Each number is 128 + 24 x the weight over its row's rms, rounded and kept within 0 to 255. Layers, rows and columns count from 0. Numbers have three digits each. The size before them is the row's rms in percent of the matrix's.

# up: layer 5 MLP up, 1280x320, rms 0.0627, rows 272-314, columns 160-319
# down: layer 5 MLP down (transposed), 1280x320, rms 0.0555, rows 272-313, columns 160-319
up272 096:132108147163130101137101160138122110151168119149173144152125166095158131158129130138131108131078127138123090164126150110115097103133156150118112141142128146121122129155054138161125131109131110137158124138138112159139173181096107062166161114139162137100091169070130135146105142151165140143158151113140132148118108128107142140144150112106151111134149159123135115126118146123105164112154127133131139124124143119129127108167132134082079147165141144099156163117139139102109127152160112
down272 098:142123160100130162170099127118128074129129141057139120124162093172155117148082141173122111086106155136156141143133103142122151114143114123153120143141134128153120114115152118145141119156126148098144169134143156125085130102124148095112129188122145138092101095173130136128088130109101149146107141148144102107150123107108145101163092139151133117119073108103149134105095108084163126120095143149172134136069145096130072139149139135155145120131096133153160115152120102135132114131095103
up273 092:067135169187167138112162115163164110126143106108113126090100115130136152177145141187106126074119125101128149135148101159137097134121131110142136142106126149150135136104130129167140121171121157113131140095140093146087136163100078139129143123136146131094156157139106134157142121149123131127122102128192105163119088122136155153117156118139127102090138141154122128132139094134118142152128154126167152156118185103133156155130166129109112116092109149131130114153130121157105109134156091
down273 093:141079149142144091121135152120112118133116120143135176142123150138130121113146131061192180110094138104173095127139167101100125097178126110147157117105121133141122100128160125098088135105091108137111118124102122139143162084179132092144123114115118129150095129091137107125122129106147113108126115098075077127111112158126133137135103118076114091116133115118124136135142123165151179173191145119110105109116096132132158116129113109134127145122141140102141167126147018124117151129175108
up274 110:140088142125118130140142120153104088141156140155163115099135141107134142147137091111102127146134150129127134139098098142142113125146085141139093083124155158121130148149124109175168105130125149128122102147149108138144113105140157179102087144150171141141153173097100153150127153101112121164125140165084103151106106121082150145117171118157116130075134082151100114121116168108116145148119112148115142130100159126106130111119136142112155128122151108108139094100104151115123152135171106
down274 109:091153150105111111124150153121103123100104095139135091158136123130137148179152155149115105154112162105107104155147135113069150100135137105115159134142107117145161128129099133129089158121124131149151106084104160073147126141120139128124129124104140119093134116147146141108120091177140113084140137157123161167115148132148109139180085127115128129152143090149125132123142140150104151086149154097165093124122081125160139114132126139130088126104137122132140125141109151152104107153141154
up275 113:113112098113124140130146154130149120167132081151165164138155148118104102154119124126123107081139149138147134118145108113104154172074159155121134100141106126100133160130136132112114140128112142155154131081182137138102152115131112115155105114124144157103129147106118095109110121107125120129143132116113134133192123094077103156161135172108135104139139153128111114097123125103123121144121094099151129144123095127162134152164148088128135110102109153124122150105124140132088116126126153
down275 110:157138144112110165114071115118128132102115101087104125174134155156130082107141117100128142094115131170118112137134124113110126152143142123120130164123131160143121139087122133119165102085087121108122173144112133129121105115078167143141162131117153143124109135079115122104142152146101134135134129107148137096125127157100148165102082125149121144092091116113081141123159158130130120147147106121088109141092069177129118092103100118126120097102122133110100124114097091149096104142140156
up276 102:179131121131123107114143138186111135102131125092107123167123180129141069093182130094141156118132093095157157146158149142106112152107146129079110162139108135141120137106177187128134091136144141156109128137141137128150126093131107124083112121150166118122134136109159135106087113140143112087099154163100114154113130129112128140133144135125165158117127119141157162098179120126130125154098138114176139126136123107104122124157116121118170118127190152160127123143131151109151134172145123
down276 099:117110136156132119114149098164112118168164146104122136127155093165113151098121110101154152125158113132165123099137120136137122135133144098106151086115102141133156087124127156100106146116106169131085169099131112148092140127175103145139140154120128081128100104135098126174126141152124103139146131105114169085123115108152145110109171129082120139147120132114134075156120128117130122126171137118142150131101130158154129137156079126145110103136137168088123112129099051093102139125161154
up277 085:051133118136117134106114111147111110155159120139121104178149148126123092143106082137111099167112127128101114125147087095104133133116097116157123141150184126132130122170141092132148132149125168120120142127149100151119112159093138128150097146162140131143115122120104162134115150093118157078152144140118117191138123121107138134159140156113121127126110164148149150108156127137108113143179161126102142142089157128138089155164112138088118132091155138119175141131134116109087117172139096
down277 086:141135138140119121122169142120137123106151171133155122111118121146132144116140177130107112133147164149159145119114130105173131137139072126164169124140088176158129141098118164126149138106148121186082095126129126103166140143118095077123149127159161132126145113112167154126117097143131092134134134136142090129145108141179090095094122087152147153101136107151071156121133126078164115083139132088160098109099127115133125135121153122161139173163185118116126129129151142134158109126126139
up278 084:124146103118124082135147121144129106122106127113115138144160161090129094116130105177106120147124118088153083132171110106130154115108124091122080124143175111107114086157164110116157147154118152100164173118133109138130104129110110136186080063165096093105155145120111137142136143120122118072141154139116146129130148090120151127115128167100137136138154081094202171126114132160127125143151104127107112151119147117179136181081097151103123081119112143147116149134131116157108124175145141
down278 086:156146163132120136134144125133129153150102130164112149124126148160161113129107174115146130109147152150145174108130149156132141125113119148144135101123091119115141197094109159169083157119129096164084078082164168120086165155111162119049185154112161152149144138133152120135095095144166091156118094101104098108099096150132119121111141128146146132127136156127070101133137114114107172151100134118176151134122115157105102083146160092183115161118151116089110130132152122123180109146111144
up279 095:128100103151085119138130172144120144151109164137087158142155111102134113149133137143108109157154167128129123124110095115091156142118177160137087098112135145132147106161147186170095115095100105174141131092153136092141084140114137111118120162110142100154137129101153139172118119173111110122116124121148133159147102150135122118139152148143147084116123160159134131141145121124148146108162164157135106142123129115157136139088174127099063114121101166134175101098088156116081109152114139
down279 095:140085148124163114123107172167123147108162130139135126145125121132120131092093127100102169138092120150134118053114134107124112166191127158114189128107116095095166144148134162142151100115118142130116164133165085109138128169095129102158090125187143085133105103123102164141132110124123163111116163154127095129109151153135139109153107144115088140128134159099109074133156124134148119145144100170111137130139119157088152082144101144156146108141123141149081128154112125126125130139156098
up280 103:121103114105111140104111110159161140145110101136155127144137123160100138135128118131153159102130152102122117110061130169124148160112137148146174132085110161139121110140127127089137132117128123104115159103117101079142124133101134131114135099144106116164119169108102129110132131142185155133160104165150156124156103144126195174130134162121107129099156139140120121142180156116122164183138164104115112108115124167111172177120116089117167084108119160099119106109112152137110143151206087
down280 103:161109208155115100124119168151164145155145142161138119070110130141137134101119150117148098089075182170149057077126133122138131117153114127136158103107109144121077112144132124111135132140136116074115149114115137141131120147143122139152114068150095102113087125148148165135123140110124101127145192122152129103105116162145144119111112110133157137131056145133129108126127095146099130139124128123159119151106101127130118160132134092127144179127145130085109095151106139127177086156134135
up281 085:134128113090107119125154102151112111116101154125138109149134117108114115127108194156123102129163147144120106133193124111101135118113112105165124136160141200084119155132118076101102155115147181157096103114134145107135120117128166124142119119126176182133182133120143127165087136158119090150142105110096101128162088125114194133112175142120126149150158129158137095133162136104097163130131149134166118163131133150168108113131166123119095166121152130134128121119115136156143088160128151
down281 085:114110108173134141115105136114128154130155151131086111092146168123148117112142070108157136120124145095130141145112127141134112129100120155117082170116112099156108075137142135143179087157128133075151176122109116165121078122115149123131104113159097110097101121113083144149169120119121164091144176164139168148094170114185090147144124161135108124110114127126155164106111110145170141141196102129078138163090130131138131156138102148152134111142140155133147159140136120092093180124153097
up282 103:094111172117110161104132149142158113109136125109133126103153106065135110170150163115154111155141171124119150139080150122111113128161090135101130142150161127122164149175110114158139132156091131138154092092146107147155091131104143143132161109117162115147107111121141162139138143149135101135127153146142113146169125133108130144110107155110145130134150120157127162095128098142127135159142173132124104088125162148118107170107200134131142131153116176118137112172143129114157144113141097
down282 100:091089096122102088110111141121087145076122142170160139169104107118160139142101152129121112139131099127140104090129115140159123132153124116130151120077125136136138109128192084116100120112081114118045158141129129125110153128153131135174120113140136122178113129133126107168132113138116118104116142131134139120118129151162132111106120140145128113105135116187072061132133142119148150102148150163116103118106113141146141124159089130139126112172116152081166150114106071154107126175128104
up283 093:132093116138099140134129101101184164091118126140141118135147125104115147124131141113154107134153135098171154085152082165129134170164153143116076120105109142122108153128128169122095157103159125116129122134120128100102129157092129149119099135076148128134124180147104181134138134171188155140127098139123125152129159162143127105135179141140111138140105077153138124125096179081138125108144099120109110127151150111167150146122129146093103129157155094126082114113159153131142147132179153
down283 095:131130150089160099146186109122162094116156140153109193121117115112104166098125094138128123105100133100085106123108133139141103149115154121137146184115150143102104159123083163107169083129134112088152095147123121143145104110164112168120162155122101125120076131118107121126091095126149105097137112083110124138141138095124091160095130135118052167140128155141131124144142157104094158130167149147127199127128149133142180132142120115129129187137106125092127152102166158117158125144130117
up284 091:170114163167145145109115112136170068119085115132112159143163128132135093151094153092126118124101114106179115133101091104150149160141086094132139130121132133145124114158120113122120127134100165099141124138129122125138132122201120109135118125182127146167117139164109153187118134142139086135137165150099101107183128128148119157153108084155124117147150159144115107124190139146107136110155108152122136142108104210123098116126098139156128154111136160114147112155138133128098095091137133
down284 092:133147128089103146083163124124179126132131104108126098148113124130134098124133137135125148121100114114111139138116137145144134155123150124154110144111166136158117087094158114147141140174156131111135170102122122113132140108099117175090165159114103154141141154112178103116099143135115142109117107152166123155135124103117124110110101134134099149132125135082097127131077101089171119123084112081132155135116134127087109122125144124112173136091130124137149134140134043154100119103097135
up285 096:108101126117087142133138117124101180092114105109096164141100161117160100102123173120181145133127133092152116130101124194122117150152150169094126176102109111135125135098087176095154125072124148115136114116121130150142126108107148137129133140086128101170111092108122080136122132133121174120153116137171101142125144149117122179150157151124139154143100172148097111139183136125105119139128144135136131119134128122080164105118107131117095111144147158099134140118127138092125131141116141
down285 097:140145163131126103077155134140138144151139161115148090105107150116109124126138108128139096136091113114107133154119143147177171144077110157138084141163154145138088120124095111189135145167141137132150160144158102148126117159123102117176139120123120112133110135113157110153122145102173129132150151142117117139121100123126080073144133092102144088119134146106109129141120143162143160081129088113111169116122133128132123144125131152136137146142187111136128124143109002118130165135164146
up286 099:122130122121121130102160131116123150159094129116160097139092107116146121153094117146127159123166101131124136112130166121130116137115183134162145129086139106143137115117109110151138176166170162124117141117114144102158159131097158122132105095122144172174149148163111130109106140147101148126091140131085121175142135108123133125103129157163149114149135147147168068132171116121121138173083089136158124108142162113115154125135149174123179107142118137117115158135172115169138111113121110
down286 102:128098104122144121184168122116157143129115144094115161117165148122119116180119123120144152135168126119124126113079149123146109125078127121102108131156080115124172127130161159160113139152127097124183102107137104142120134140138090079128125169098147100118147154127150140158116116120125147154154109139136159146091113145121126121119132094136133106101125119123150129168148166126112142105122107159131146140123096150123137106100160151136153117160127130124120136174103042096140157119105155
up287 096:166123157155145132119109128138101073117179143138134102137082185112114124104105104139169109124144114121120094120158125136136147154114145115096144142127091142127083153112140125115147107142135126105140106126159109124128139125162192133158161152163121154126157121141132172135100145110144103115109160146099086144136141106131156110153164128117136069187094124110115132094122145132145101091097091151098109132119104133133124116114093158128127138123162132140173138120134131143131128139153178
down287 097:123154117125134128138144085091123151153092122093097140121166144202115119165140129120133144142123106102154138130125152161167096119096116095141171142162149131111124106104174132128138115119124147157146137108119114124145107103105133152088127135109119132160154128094145118120119118141113132113117132126134150077137133136155080178144116117174103161102141076169126109132115106146117138136122138123123136103167149139144136124151131114127135156105104084116121125141132052098138126104107108
up288 098:128100114116153154127170121087151124146170120101144146107122117161122134144072177140131126146114133095150156069119115145098100123117125114170101151130131160168133140139153138140152142147140154116102136110109129092115133106099108118126102110105138125115138123133152125125094107128133145121118123122125131145171101151166183103120124137156170142155194153136205185174121174134108153140095126098134105156148123108127154175117110098074147141160153153156122125164097119100145097141139136
down288 100:148134111118153120155089129124132150104100127104129129134151117132111128096132113152109126118127099122156122147122144132125112142111110117170115147139160096148153166108126104130123138170147136132137180118149130096118150130128100093129075135109140124144136110118138120122115147103160129152151135117113128123121103127110173060178146116148118096144099158129109143118097163137144157164146117148120133151098087137141109142109117138091131133135074143155143177121143091173110120124117121
up289 104:131165153122098179138121119118085144113123161139123103150125099140129103139126153106163119105054129144156125141100128133115083128146126098136138116097156128090120128119142094173136110121126149133138160118099170154141132103092140098108146157111088118150162118138148102132141164088118152126080114123145138157130134117107139108084097136139135129146086132128141098121149119103149145144092160110119116163133132109124161125095131146134144122159127114178174110153127150145135100089179132
down289 105:130120177143165129128129125075170160142135127127142158087166084166093102148101128124093135105132163148134109150139159131151165164102133147160143133137129119104162120131156083090129113129132114133162145150135089138103101171107113099128133135123096102134104134196126179143118172124073145161140127108103110081130110120105137136107138091137089137099132119131153134172113150126076119132101108153117156095185106156144129109129115217132117150122108097129091143105098158131109155106068139
up290 099:120132118111129156090140148128151110120141134091147103105140138085148139139147133105129124132148108084103136163161113101122141110084096120128161119115109109167106137129148122119177108171124122167161145164123146155119117098121123135132125147156160129112139171104101146099112113132106075056132137111125129130137115119093158164080181106105144119080124104165174169139132103121157157123131141139160102110140118120094124111128085109110144173146176137170105108160085151124126109135146078
down290 098:115103095155109079124110108119147134121103149138100120136147117124110135144081146129138143107173104136156136087118082118141163145166147170117150119109119117132121101181118124094104114104101150109119157142174117139125159167166122081144130102145139120152146119154105103152132137150131122121104160092127101068138118113128100106111123123111118136163102171143123064121144174156116124129175080111106099092112119148170157138124103146090107117169118172079140135117090068123150128173181112
up291 093:141071103136109152115121136158119117163118149094144120160126113091144140147128137137141136137157106138120155109116110128063093118130145128129132159137098130150087131131093130125132123123157117088111101131142113136105137158127152137128139143141128155136131156152117138103102140069176086111139127128124081191125090118134147132092135125124116097158086159130141110112164118122138160133125116162136148098183176111152164122158117134087053175111145145156131115129166135123162125154137128
down291 095:182102129118142143134144120080117124127132120130128128094150094164144100156174122121140135114128168126113152112165112130101156087123100154142142117149117127135122108124146120149159113122105105167140103115131168131128121091124086154133137104121200170106122105176103105109135134113109143148109142089168157148145121170119177114113099152115155171118142117133148150145180109125150127127144102085161156145147120099151105153142164129140146113103131143131112082159115049136086140110130123
up292 099:087083079153168109103142124129124133147144123146095117157171109142130115170143138117152149099108155095122128113120137118081128106107110117129133121116161141165130088147149141143129114113129154138114155081120118126148130102123154116149108127132153148145112167138156156145099081167149149119121100143133137172122142111138152129099104179156153122136141161156155105157114162122141112168092147143105157132151149142112108116164148113158155130107114132158158124138103126125161109144097141
down292 097:135142140097188121105159165128127142156155129113131126100107103104118160108140106148138107169146129133118137107171132186129151134133157161143126134159120116141151122100143139106094116095104094146119142124153139127109116125134149129130148148145072128112086140125097117086131155164131121137137123135106149125111142148115095115106124117141144160110125085101145143136127110110126106100131124108122112130091071124128165149101115106131156150157151119094154086156126029150124176132126137
up293 102:134146154135139115136114114115137121129094145142122163122174115160189130162087146145142127127158115146165148159149103097111115163137171108140149120093128118103160123084092142108155101121123152135115094145143086132115088142111130143106104122077150097149122137133138139133122122158170121112111080121102124116113157146145167129127154132123181148114173133154124159136116143094135099161121176170100158143130133149089156120140157137161119193123156135151138133094123153116146088169136125
down293 102:097103120154093119129177122128117133131118157082135123113109161130119210123122145113120122136169091140142134100094125161117141140142132101127140122116097169172163117140121129097112118120087122112080117106128128167110087135139102114092132108151155114085147068116078120174132136140114144129124105128135151073186117155120139134086156121122119117163141130160126128067146138145131106105178101156126120122101109097131161141118133126152112160132123150092109133141145110117150128144112137
up294 089:133147125129172137115112135114095159149136117121111145135169161157126107131139135140161115089087127090145107111125113111138147128109133157080133117136076134124130138127119142125134106065122124110114154166121120128121102134157140161162126092142143143118149139107103082147145150115107094153078121131109114111138139068160127198142124133111160116151104166111121141117139134133092144127109162116123144111145124116140147122156104128143132130122176119106102116127108120120131073148139136
down294 093:153140112126150122105117139107139104150130175121152088134097134138100138124142114131093128143113147139106143121118158155139106141159127101135109116131108142118130133112120156112082146139124149142128083133130106136121105138106144103135152167132115111116146137198121130156149121162147153145165118133145137182143086151163126100105159099113142071116065142107106115100112109136109117106103133120155111149102110097138106129116146115131143105134098114126151153103118001115188151134130154
up295 101:115144122139123160127167148135118110087155138109137095095139153095154135173122139148174160132135130108150140104109087119150136140128107110133137141130140126131139142110124095105093108146175134146154156096126135101127098126145113142142183135130165169120119146174106157111155142142119128138146138127106124128163108153157121153077111143128144115124162140152123157111121148118114139145169106109129100145132114140129149113122119079169162094135088132179117121123129143124141108152118110
down295 100:102099117144123089110144152146116074105137154104177124138122101144156147147145123118102146124123084104139133083110080116126109143144139129134156092072152128123128084138121129055125131146148146138099135129115132118143160132135153084154097123176144120144138123117113097145163110128087110126131118132089106104148119172157138098137118088161143092145154161144122087134166198143120110113167111155130079124113129098150144111108082105118095127177134117067114133133093000154112126111144098
up296 106:081108097117093169104143123096114124143154085143132081111119168143115122150100118108102130165141106123117150150134082149101157113100135121177113124164142160124092160145100168080114126162104157120106111143185143116147096110130144110115105130161149142129127157120162121101141154099137086122122122123132141167145125104122150164123163139113136156114097106152097151135148146103128135110108135071135119118111118110123134135151152113117093159131110131148134203102161149137181130116175111
down296 102:155122173143123132142128115123112100126098155123097157126181115124085153115103107115139130071158124120141083083109159152120121139177125139105143091128122119138138157150115106101159066125068106112119150109126140119132121132153088081129103110169149104109096127109123082164097141114119118143118123103116097126125127136142113090164151146173139142145161144132095090120101110139152153111122092166079112148095120136153141124124105149155110136170165124150144122162113098151137119157120142
up297 103:072131138149098129085134111171138119123141108162169112128158125108111166145140100090160134105124117131103180107110103130086092139137146132136133109171135146128132126100138135124133130135094108110136115135150098146102150157146131168139126138124118170150150175097136107116167141108115162145137140112161151123129137094109125132097139146124129123132144144165157154085109123124117111094134159135058134115111159143119117137080130124120163138120159135117115117115102146190114131136119119
down297 101:114094135128105080156149129132135110131132120127151130136145120140116123117096117108118155127113062091130075109122142094138122161160141125162140092087103144132126120152151119194094131082110115095092140139126081184127151139155130144155091082129140091141114095121110149125121122105104165141127120095107136080150101168148149126108097133121130091101151176125117096060141127127111108135129107151113085130140128138080115125095094090133127186162126132075121143102088079148113106177135130
up298 104:136127140159145140144119081112120104099122125088118138139162125140086156174121181143112145119119117139158143122173141154073119123145113094113120144117167134116121165134095105142124107111166115107103156094158104140143161150160115072175091113184119156113111136112138143150159112102102164104137106105150126120160105146136141134102117135088107099126169130117125131123139132095087110128117121126106101134129105165112169125130128110139171089105126139100131101140124169110110122127122160
down298 106:102128165161146120116106129153097146128117096134145139117147119114160114128130148101160144095130123148158101040088153112151127186158114127150162126143104120141144118131073101130121148115142120090118147134090168135131077135139134091115172116129157121111076109131100122137124137119073147117118142127111129082155128162130129083123133156074119123125130079123117113138123115152096134143132152147124128156090063147143126101125110133133140117155101127130104127111089119082089118120113096
up299 098:117122118160127136104095159081145098166155081131134133125115118099132131134133121127123099150148138141091169109132138121128105174125140160172093100121105145146133123100133128112189142141161195148107108095115125104104146148097163120109140086089135175132123108099135103147097135155089104119139103159121104133169155104085131118139148136159114098123119136125148092118132158138106133128085099106185105113106128108129104149129127158115181120152154140120159136148125127146095140098164120
down299 098:132130121142144142150122176170085141093109147128107146134145117158156134120178109153167119162161109115122140139148106147157121120141151145086118094172096144137190179151122107099151130147107132129152140091121092113155157140142103141122116105125118113138098094118146051091126104152113165139154085108163149161091158145121126131123116151139142165121126114089101118139133187110134171088118118148129155145130134132138131155178129127135156125170132112100092161118103020155135136114153127
up300 112:128141168132121080146127124109089145149155092124150123146121092101135147150170095132137113125160175097119134106124102129110097139113153127149154120060148091133125115098092148111094139097139122120108189111127131126166144101173107107158141146157119126139126128139157134168145103143111125096154108145141087102151136144157154180126120130144110147132145129161148134125129192145104144077164137085131146136148126128136169134097157112141139116155116173126133108152075152129085164157164162
down300 108:161146168119141097122145137133110077121146149127139163104125144135148139121124138140136145127159122121108086083117101102108143108118136106132146090123111178199164141155115128129139116092139118132141130106109120114111069101135095109153126120141130114075125104130111096152128164087111088119175173106071141003142105128182143102157134144138121133153117113113086099173135102150098137114150109132134090151119121129136120095155111122120134138143127150093078115160120154133134109161102109
up301 103:130109097107124155139192123114121124097107149142094101146116147179156122117156139126117164139099198167129112171117114144092139154093075134171108104127090172121104136121120163103132146104126173123111149108167160149123129086126158150104151084106123140164155134126152118127119166109143137134138176134183114150157158134139140160130182140145136160120117124159147100116112152137149158087158132160122126137133127159141151113110140147134147124099147143126121140102161149150088151142170137
down301 103:105107125134133085129109158125100139135128136118148146140164076120154151135127145137128120092143088130103107137122104131151113136163180105132131123097127126142139150143132134149135100076085158099127145128089107143144131138162164097134103099132153134137115116114094145154134132135096112150093143089105142120138115128139111117129117120138137118136130130133134073105154174153145149141179109121103092143115091114147131132140090104129125122176115088081158127134111064118111164174103077
up302 099:133105132140148132130134133109141175113125134125127106135093123120130110107101154138121101095079133149166139134155129190150133160130100146154124153146123110159087141150146143120086163093173112137119121141103093110105119111121116166199144156179150149127164129129153162108142147103121125125131121126152155144134114142151124167101107105131116124142141147174110138127124143143149131145134097090075099129142096149112153197130143095151146119160161183113139090148166147119119103107120183
down302 097:100123154155084117116127157144113138104168107098179108164082145120120106137109150103135151135118131138108110071111118142113122172134142114135149149142175155117151144158153121120094159133130151103108147147113134117158106180164104045153135143145125133130141118111080120154116106111102137077142128128089126109129076164182163115115130150136131135105129164170141149114153148138146111119114123133139122118096090136142135132135108140111097121141128162038148171108137064146149081165135121
up303 103:117129127120130153086113096142179093158150105121139151144142114116122088126128146142151114119156118141101112185188097116119115155139126105139115128104120154190085162114155160124092122106154129127082154104151118101148166112169114146119123090123130168158113141137114126144123128160135087133116080149127115121122138103188110117165180164166123135156134134190182139132104105089074146108153125123103085133128107146147148119132150108143163180097170161136159134109134124160083127163128154
down303 099:117179131101098173068114117129130148145161092121119141135111101079127124135122138114165073130151167124084081120159148116136109125167107110129153122134095125093123155128138154083143108107141097139134141126094152098150150111159103154125144128110128136113136138124126098130116182146107135172120148125118131158130144164136119076153167165113108146090125114114142131139087100116130114088143107133145111108113147142140127124121103119178128140121128155138128113129145113189139117138114146
up304 099:113102130131117113101116108088111132075111100089176154134095147129096141162140126127115116172086135116112139123142119105134123142143102113170119090174146154174130130157101096155129147113118142118149121133133102115096179085130132136123138114129126125143145120081121124117162134118128126152147071148168122133127148181133162138114145153169120123115122137148112141107139161125133093146126147131143147161146133134119140104133119113113115108084130147160151149170140125094148099159147104
down304 100:107055135127133143144126163136135130124124150123132121132118123144145139119115153124133161090117127108173138100107118108129125185152143147166149134087130130142135146132154122093059134084091148117091139098134126180148121139114163136126104133162103115150105107099114119131139130105116108153111167141148100103168117110167140104103116130103120087124141134161111091112134128154156161120172088129118115102152083136141139156141099154138094137207113137086155137124104030116106149138132134
up305 100:119121103129106154115167118144134122148179146101133121106168162087108098097097152149124129124147190131130096121137110099145136129119099116148169103126098146140103122159125125116135123098194119124154096158113101099090150130098101181154126146109145149133148142129157111127109128139115152075116141122106101153133166125119116125152161132123142114129127125140143154142144143139137127121143184158095150154137094118109148130120180105134111145080126195103155135155087127122146147115131115
down305 097:116102116152116088139105153143130113078116125120170149169116116123144119114103129088140120126132101157114063137138102124111089114167147138136140148109116116120182132145143134122086151107113123130107153110110094142101135140100165091127130138124145109157117162126100090159099145107073110132102120115058122134109101129127128071137128124162102099148152161155091100131117128130134142127169126094138102116130140115124129167137101128109143118135139149138154135128114044149132100162144120
up306 097:147152083102129167115114088127122135123141093130104131155137152113122105135144117167144141110117133134115151126133156124150128184113146106128171137127115147112147140107073128121155130135120087131162120163115142121132141075100129169115090140130098143153170136177122122114150131081148122135085110133139093107160125113091139146124095157121135152167113159106119151097113081128152112114109127113141128134128139119137118166158136115122108136076124125149156119141100145156131089117133162
down306 097:102128122091129135162146168119129119119115130117139161093113139107123149074106129134135128112163098098159131168123113118119121135192181118161159100129082100133142125108132158157100151118096102141135109100133098172101102129138133124138160176095122136100148152151132085134151148139111124124111137094134107134103131144120128131160123097147115124102178117157117102115115107125080106117152111128101117108143182095139188114145111120134108131178144135138115144106139070104143121099127134
up307 101:125102098168119133135122118157123113109136130120153130119142095129145104144135108107128172117163105087085129121123082140126167127136117114144139142101086132137106107190096146117133130116132143073106083162132145128124115109179097155136147115114128149123122125119104147110129086089128131097082118068109130148144149136095149106119176139125127096126102164149103134103116137146117070123113118128147126086139141155133127121135124152171090168106118130096131140087152137162098123100137123
down307 100:132144147146143111140134127120108116105111133170124138162148146158119146157161105113143121107096107147133151141132148129148132165090118127162135168109119139175155138101108125137137143111135130078121104131143170118142097079081102153142153158129102099142146125130159156134095138078155123136113157107122147121094129150159120122181078152079130091156133173124129147109140152106173108105108201128104157123113123131107147151107126118118133164090120108139118133154200121121115094139121108
up308 110:140122115139106157097134165129117101148144121141181080118169124109125129151110134179114107134136124138104140109159109130103128119114136120158123169116112128118125091124171115119160153131135142103103129150113124142159139149132134131144160164122139125098141136113134159107130126138145118118130130149136117144167170144112134166097126111136105168122125128120126112140109149129129089116129140107126150171104101108119139101104131161156149095154113171111104123124105178051138158145121132
down308 110:114136150092134154160124130126092137077129107166127139132133124091163137088123136123137140165129095138117097127100145163100081164165176136140154110075143132169122142156115094112114145115093129077099141121135088128126111138153148087162096111119128095150127095121122142192106132108097116130120129118152115039148115180114105110126130099109106123136146193159152089159139135131116170132185141118145070114150096160153129143092107109159107157194134125124123127096076123146138124117146104
up309 089:101119131137100133124142154155149136113159171117133138161130135126145109119094145144142147094143138119158096149102120118094111137164137119114123112123091126126105094138123110161135174127126178110136120129146117142133144127139158139144124154160141120126107116121129150102106127155134111103099168086101149156088157159113155158075102113182173133138113125119121136086154120150134145183114149148180102124108145146132145116127143128097101120190123116148139117114143153135143114132127171
down309 093:164143154130134121125119110161113115118150154124141125115119162140125140081129098175086113100068151103112117104101105152102122158115144117130131137128125107123093186141120071129194101164183120101167152142117122131083165125128168101148121142106120131120090100118162112094177089129110128113142140144117165121081104168181115091146145124112132125149078143079087135090113118172146122100103107146138117117096123141106114110125119148117129149117138125131159101094121079180134172115098165
up310 090:067107125118125116129147145115109139112128122145116110156103129097095076152133125114170142145099142171120122159124143154133097117093159144167161139111122165160086110155126097126119147168109126094106129097128119169135114146133127105121106136139124141135105134122117113122102128135117122101090131141145147148135114130102150131118142123101105138146141131129098116087106120116128157116158109140118125101121138119109112129161161110086062110128141100142132160110102155139114110132153112
down310 094:144072109163135114120111126149140111123162132130125145080135122154135155123108099166136112096188108111157118093137125124107108161155157159175121140128118115155165113104115121109100085126120126120164140147155154082115186118131085119139098112136145137111124114137144142120150131115117132154130118081177129121102121093101192116160144131162150099159155133137128105122139126155125109107179104166133110131131169069110130115132117114163134105144068148140112055118131095097105138137148157
up311 091:103138111143116108143160119104121139129163089121161124138149172128136102134082127142172153167102061075114131155148152154118111172117110114099127167123091168110114126166119133111105134086133125107140126090150161150113128102146097125132125144116160122125119188145104106154081109120143162097111091096153121126145129147090143122100083120162149142086129150132162182146131133137114127128136122131120151077134133109151157143085161118109137132135126139134105116148085119081143141157106105
down311 091:121108194126126136132125099148137102108141158149119174125174144094123137107141123113114128124090181142110140079107081090137111094181161130140109107123163114112108147117125102181109118134137128085145149090135111145084125132135141172155117089127137160081139106119109131149093144189105112170164141148133132062146162134170138121134155110111131130162135118109134106108141153143132130123117103147113153092112142135129102121172103127136092150157150130125160130111169094144134128138112124
up312 110:098131148125151111118174134106120095186128147119125167113110134145093117089125124133158108147160156141124132099115116186114113157107112131147155117172152138117106092098104159173115141154141115088117170062152121093154091127103140156161099145082147110117115090144092102176136133142116167100116110123085112125142144076183155109106122129132138119111126125178169116094173157098135128135144153139133138106139156155138185107071113150108110142143127119113149119166121140110140144138179116
down312 108:117141092151183115151113122109109137134121114139152134114157116114148138124115152087121123121144104113140108087100089104096101154171145108139150135111136130096141148148138123125111104117123152104110147144058108119135142122131154077126140084157146141166125114147089115173119127166109108173130167108119117097140138136121110111119121145087111163122129147111098084123137118137101131117172108106143079136125122129136129128162118113159111074176148135111101122112112094099082096175125105
up313 099:101094121132142093130115128125143164120145113127140074138149140118129094151132127163185134140156122099149134165138113132107145175070117140098154120081161112088161081113111128112092130159140160153127109112161124116105128175159111127136155155138116097113131167143154145166114141162132152146117091087141125126141149159160118170117143139097105152128163090108172116146120132106167121109133152167112122131131166116139158160141119098129195118111158110192144132098153154118109121106139088
down313 099:119121129120129119112111108125142124127088098126134149084149166128128106108125157083094161167149126118138141113175129150137157099115099128148130094151154095115168131109141137116150110143137124112118135129153103118102114124180123132117127189113123156133137141096130141166102132156110151157131162134095142066122110139150147094139130116133095156100113091153161101081128117116153160069165168182114143086168113144126119089121111129174160129144125145114113124124128122117137135096108128
up314 115:108084109113104138132109124147114151115139166106184144170140170116199143118146143161146090094075185107143138179112112135103149154150136149137154112109122146117083157118129134138157180101166144114161157123153113142125154105176099121131088082137129156128125132114097147124107074117124126133125110111123129142132111098120126119170171153084127116113081133109101134147184146144118120101114119155158086086136146117141127119111092079129089118157123133140131131135139128146105142150137120